From a checkpoint of a small transformer trained on Wikipedia.
Architecture: LayerNorm before each block, learned positions.
Each number is 128 + 24 x the weight over its row's rms, rounded and kept within 0 to 255. Layers, rows and columns count from 0. Numbers have three digits each. The size before them is the row's rms in percent of the matrix's.

# up: layer 6 MLP up, 256x64, rms 0.249, rows 215-255, columns 0-63
# down: layer 6 MLP down (transposed), 256x64, rms 0.251, rows 215-255, columns 0-63
up215 102:161093098115125140100117145116131138189108107127157162142169120139121093153097118114118116138151142133111096151195154128147122149151108115115138140157186122087121134124140146120125159090127100
down215 111:081174138122140114112140133154121154128114147166136122153088150154167142107137108104126153142096103096141126081118120080140154141115124169145168150154134128165123095172107107128140146157107142
up216 079:138127136122128120130163089143131114106085143130124086134145087075113054081154132108170146121167099101169116125102138103153136147155142119129093150134157113139117121146136148108131114122122119
down216 080:136150126168101108152119170139119126120120148098103122126141100098121121122119104143116126141130129135157176132107133140159047119121150148118155096113098150115124122145123181166122086117175158
up217 096:120067120098126121119140139095154131103165108138142079140134118072139119123124141143150146122170116133134110136134133126154172130141127172095112110190130150179140131096138103127121135115171146
down217 123:153126111105135133132125089164122112180138126166098134120131127170115112092152118129176078121138131096102121103113122136138122075141112109163086146122113150123116072139135148154098125125107091
up218 096:145173101111088152153138077119094110126104118113129146148141120137139075171109122097102119112084117125099090125126134153099167113112094104120179149096144121138127107117141149117114115151094131
down218 100:124113153117183120133150133099153096158144091165144116143112140145136113082130125137176159121109154123149123111138126174123171111162146115125068123134146105104135120134118101105132119114182094
up219 119:117135162142141097091150139124142158099094173130147175136122140120143121090132118122099136104152130147130116126100154122130166127080103111106143124099085080138161074131138119163122153168117134
down219 133:119100063095153149108160132145129164093129142141119110146144117137174136121125085115133146087103139148088085153126127145133134155150126155128140114122164160108093121091097149117111157098099122
up220 099:111122135116159113146134165160119053157127131102168101097146108115130121140089118093116111116132112116140126085121110179153165137094143103120134143158156140173123130145143136131117171101127145
down220 115:127108148115122115140158104113150125120140148161152136114052150126143147127141108146115141144103135159110081187131138116102097074166146128142156129134153097121105146097161113156152104109138136
up221 091:154109092148116131164122114127129117143081136125162151126089088166125103088163112127136089129132147104112105114135114097102127119136146075100107136122116135124138118162095125059100137143163127
down221 076:172133120163127094147131130129103128132126117088102125124130147109151167116151120145123136162147120143126158155102110105101150115118193169119135122124089175146118108090126152155139064158134148
up222 107:138138155142122151102167152150123079144132115092156125181150100131131143111136135108143102186129113152176096068165113165100140133103131119122112102144134164142128129128133169125130136120132147
down222 115:162132075144132137169103126101121145150094137122140107114104131123130109153118094123086132114123112159116093168155105168134105149137116094135184127116077115082155113141140123138119158137102162
up223 104:094110146082060129142126144143155146162116138120128159111094123153131158131122122145111163183107120163133138177128150104129146127137093113127108157149192135117128141138113127091157134113129139
down223 121:137139133138177100082128129109127122142136145154155112125092140137112104107130146105134115108149137082143143131128085135140107154158146145151126108112054137158164127079147103146176131100101126
up224 106:136151198156103118085099132087157129139120174116134139105131111162129130101132129112120133104175109111124118074199124117158127083140139140121147129117133126142129143126122139157127135118166148
down224 099:129115133141140098165150120155084109115119096101172098131161132144141099150135119099131129144116129135112091144085119075143126159173117151153102121093121167130169148104132131156114130085114094
up225 096:134141123116141161128131128123118138156125140163120098057120127107147119150100129115141146127111099118142088101118142110132151171098132120110171115064125105112172144153127112110161148076116095
down225 110:115128094131118135141103129132146131100112078141145158132130113127125119103109158094137142154128128144108136126117120113141163132092157129116042126187125145101151092144160120178119115139126173
up226 094:129127104146092107072118114131158100131127102126170116133138159147150099150134132123089147144070071094153146171108139139136143116133089132113128130093097120109141137112119137127131091153120173
down226 086:145132163116112124162102119126132145129106136093111158077093086126139168109113105141136112080184156154112120111155123106093081120120136103102157128139150125106131112134164135106114119110136078
up227 090:103177148125139129131124086143150134107110094117134142090120174121159182096126099118103126124121110136165098129108134115060107128099110093133125094154134140151126119166172101137139128150139123
down227 097:153143119127127089156147082141118123147137125123127095143114133131118116144185134129153151102145150154119100115118064119144105156082112124094116179120119093110171128106105143165149144110091123
up228 081:132110125188129126096115107100141133151113136145147114156120137099131160124136167187156093158166117108128155188114138151128145115098173114115149092120133111114151104152108169106118129148126127
down228 094:109134125066161166125152118105144127135146130112154133160084154175143102110094128089141113125073152134122117080120158133148145119129098137122116156170110106108094112138163134156112116112136141
up229 094:136170122142146124096106152133131096146102137190098105130159132146122126124102067130159116089121125090152102098127152162128101098140122142118113108127116085122134174138135157126132141147128181
down229 107:168084156128111163157147139136126138141150096109139155165058140094135146093119155155124157168160128102116170153148163108128113153133130133095115160123126141129119120138129111136161159117118097
up230 086:102125133094083105143172120151119114148128146139140153165147150121147146123166157158145117168130103151136117148161148072091131114146125172134136115072127159127117115153130082144089132135113120
down230 083:131081120097163117130101160131118137119125117081083148131167109133127133090133089130126164133100110128147122133139088125120086129108139153087103168159153130114117135118108160142121166134173171
up231 105:143092137140185143157099142163059127109145140116122110107134139156141154123114160139157139113141133138155129132154146134098107124108130102095110111172176096130153150135141116118119171081121149
down231 082:158116155163119121123093138080093154106131099118144131083094152120115165118115115128175157113177137134134119151130151136137171111108136152156127086133151126124135096131079135106131171091127133
up232 084:128174131136133080122162142111172147127099146130114118156093109161149137167132116156119113098144171133176107130112104153143106137165103150146132147102113170119115105144112098096143167109150148
down232 091:104153129090139118126101117088119156173126089140133117140118133147125131093121146109133166137119138134129113103113165188129062140097144093146168119125093174117135163120117086128130124145107132
up233 112:128108142153149126105099082165146117087151145122101079113141107132104091152119109110111160133128123098147114140147126115091119086091095103122130112107091128104084134130144114095164158086140135
down233 079:123094127126098100097093133085100109175118071088150122107121151122096156144135123118139134153152132116124128115108128089108147146109154133137154168123139132174141096076105127095091139148120120
up234 102:084195145120124114099112136104106102128145194100113138118145138129122143117121123102157125139120137118150155133128148127126169117114138120167091138102186156129157123135088160158171139139118122
down234 112:164106135123115122144174091130190118162103116152154104092101114129113100139165172159144091140140143101144120108149108130122102118153090140114161124148122149173166104100162125125123125127135122
up235 111:126118140119113175140137152120087146171098114133145189155127087113139147113111100084134190163107109109156146104166131132128124135106155095122116118127172139120146135138157122136108135096145108
down235 096:154164103132120103161152143140130136100134113144125105101146120130121104142139106132127087089147145142163101148119101116110095143171091132169205094122132118156139168111152122103112099134121155
up236 109:128139121151159139110118104116143105175122149077203129098148120130144134153109137089141092140125116140136167147167120092095136143109134091143128158112164134138127135168147150124137147115141085
down236 118:120140138101145118141169139121126081159099143128121121160082114126136104140135141120096133064134131135151097110143127134124109121075141201163164138123130096167144106093140122125134143103148127
up237 107:129135121189140147165127125093109106131111146076163131067091118107134142188148135128086159143099110103119140104144137149118133100137130108167130126122106123138151122136122132163113161121132166
down237 112:136145168111118133157082101169130129139141117140129122142139101108170132130119131111153141127118118147133151146101115072138054174136149136114129093121133123088077154144104154114167147128108135
up238 092:104161120108143145093128141158117096160118138123186144084140132142141134102121137127090098093082142098166134159157123114110122137116112104170128097127163154116123142116086121148129120181106115
down238 090:139115121121100136130120159108105131114131112102118138121152097130129153129115098114142151090132105125154166132123160111147165155092124162107187128146125162167128094153113187145082079126142147
up239 116:150117152149121149135125116168149146092112129137181130112144135127144087137114129119111067149106112136151130088133121128144134137122112116086118162118136156089185074136079133121151117145165123
down239 088:137123168122101137081083122120146148169131083143163140113120141164126147162080173127138140178161149117142106135136142126124165163106127145135158133133134157134135081119091130093137134113149127
up240 095:133127158154106118165131122178190126105139150134069172141137095124138105132122138105161124096128095109127113138129137081148141137154145142167121137126096159134150098171105139152105129112149112
down240 083:186156143163107106115128157148136127109121161108079140130157097116151123119140141147146147121172128088165148143117136110116101130132148142156183106116106154133135124150085116153119106173100102
up241 098:117151104165184117101149124078124098162118147127123128104081103150131199117133102138103125076155115112114156148138137112142125105163141097152150131112092137156115137124141135131137158121144134
down241 096:144155147117130157113119143089113132170109128064158118085112148091148119166154093108117137145118104171118134128132120117116080110086123158116152133122148133066121153135118126088117131148132140
up242 105:103121191170154121130105127130156085155155135168153123119165140117138121139099119116155135171131141111075081154144134115111120098122097135154158147114134162128103122123144087146118137162141109
down242 094:140127146126099138091133146128132105095110141087132097176162095144103193133126160091094151107132087137141172101092153084145119151111136147145119128141115123124145175152108128138123114116132123
up243 115:115103130149159125153073138166122138121144132106121096130134125094175114115130155132165105127130128130084174143195143135116129128135122128115121174160166128138153174140099131107154140090110124
down243 066:127081164100103135103089109107141133130145094107130114084153157124118204091087103131138129142152149129084138146100135104143168124105112127107151140100141126144148110100128093131136140103120127
up244 089:115154077196149136127090140128101153110114120123152134148121095092141135130128092102108110143094126136116125114154127156130145134170140116158155120138178114072126137167096138139107120157145152
down244 105:148117154096117109147113155165144088114120156128131119161161182134111086138141096123117157112114122147122111150125134155109093152111107119117182151094083150148167146094150135133110107160104143
up245 102:117121113069114127094101141137124125107127152104113104153124096100096105135175151120088129161093170114140122164146129134118147129122090165172149112143144126103087147127093143137140105143172117
down245 069:131096141135110118135077106118140128151134070131142120079133167112139158134079121123142162137149151109138107140079164138116172106091116129120143117136090139135150105071127118115116138140096150
up246 087:122087170150093115135122098100133108123139083118124130149093120143123091109107127105118192122121140151127121119131128152067151121159115088162142156142140074120130139096109103155136140140111101
down246 098:134123127164118099158170117159119135119120149134088122125156145103132127123156108156109120145155106126169207131117138104145092120102156138122109117147140138117109118127116161163099093179164152
up247 131:097147146121126135111119134130075112108125098135159106132153121097118109185125132135115178156110106150139143165136140205127144153105112100154144112101123127150159138149118104083101105148136135
down247 127:127143119168118108144095163131106116070142108137141129124135105075156106151124115123129168130131129136150122136115134125112133183107158091115173111126118118116118124195097130111105103152087095
up248 081:151104078148155147146132142126093134123116146167153149204136117138157118137135104144109119122090128152148114142103087147133139132119161123166126099102140113115149132124121065127154134161085135
down248 120:142129145108099135146122076161170101153174077148162114135114161138095139101151174103152089103108094127147132114107115090104093124164125135154110134128098112138127123132127131136138144112168128
up249 077:111137120144142156111097114101130169170158128140096143161100092099112093166123105081163123143153146163123103159126113106134107126126090125139095150150142128135077094114143158113112116106123160
down249 083:126126126143126122156114114135068137080120158133148135076111147085132144110152136147116124179109103134170122126113164132129156107119144112149126115160115104081154154160123130110099081150123093
up250 106:146077158094158087132123114114150114204097181100150140153144148142149136141133124100092111134136133128155123139105109075102130140137169140141115119121139117094153105125137087110124115120125126
down250 132:140141095122128134084104129127113136157131067133102120140129123147144121146118158122126136149124119156095105134133156147124095151117095160119045156131135148146091141169124135162117176097117151
up251 104:103093087099130123163128155118101122155129139123096133172082098090162146099162097146128107097151118136078140151127137103125140113141119107148116163132148119135137178153092129103096144128125155
down251 093:149145122155111120144111166118131146074162135143136154099106155157118116163114128126126156157100157126176136145152125187130122147142134142111161097157074152120131129134123125116142161190127116
up252 082:131105141115128151134103076113121133138102096093147182119119158142126149118121102125127116076168126124162110155148109141131136124134099101148131195139116155102121150149095147105165136079140117
down252 088:149149092161108118159124127190108139155121142115087140137160126122120164128128143138116131125134108123155176132127152080159104119102164137113134101147089153088104099120084144158132107157104141
up253 104:109151145125121120142128071090108148119074125138126130108142126122115156100086101077145112120130114138117097127120166110116141094129107144161189108110109099131104124136141128097142106144189115
down253 100:147151094144114077155147122127088126123110142105098123075169096111147144173166137156116070127145116142137113137123141172141127147118132144126174115133099157112130100135180129145122127124102120
up254 100:122087086129129132092196152134105091176102125112152128124129088093137115137115156123158116085115123157161120107146149147120116148134131106096143095082122096124139128143154092149139120128100129
down254 132:143140092156129129141133117133135126055141142121111120126117088125088144135138144175117145131134139077088135133138159151129127154119125135166131173173121081152161115128152125087151136147126086
up255 100:133142120115121160171156130117139160088122121097143153133154096143131122175112125133146079155135131115134109113146107078112124110136153130144145090177137109136092103090167073106135135119132097
down255 109:171121133151127150094124151072130145076154154137113113149085141082102111133142116147115202120122119141101119136112143134116103138122140060124114124141128135133165113126131110085146127137125137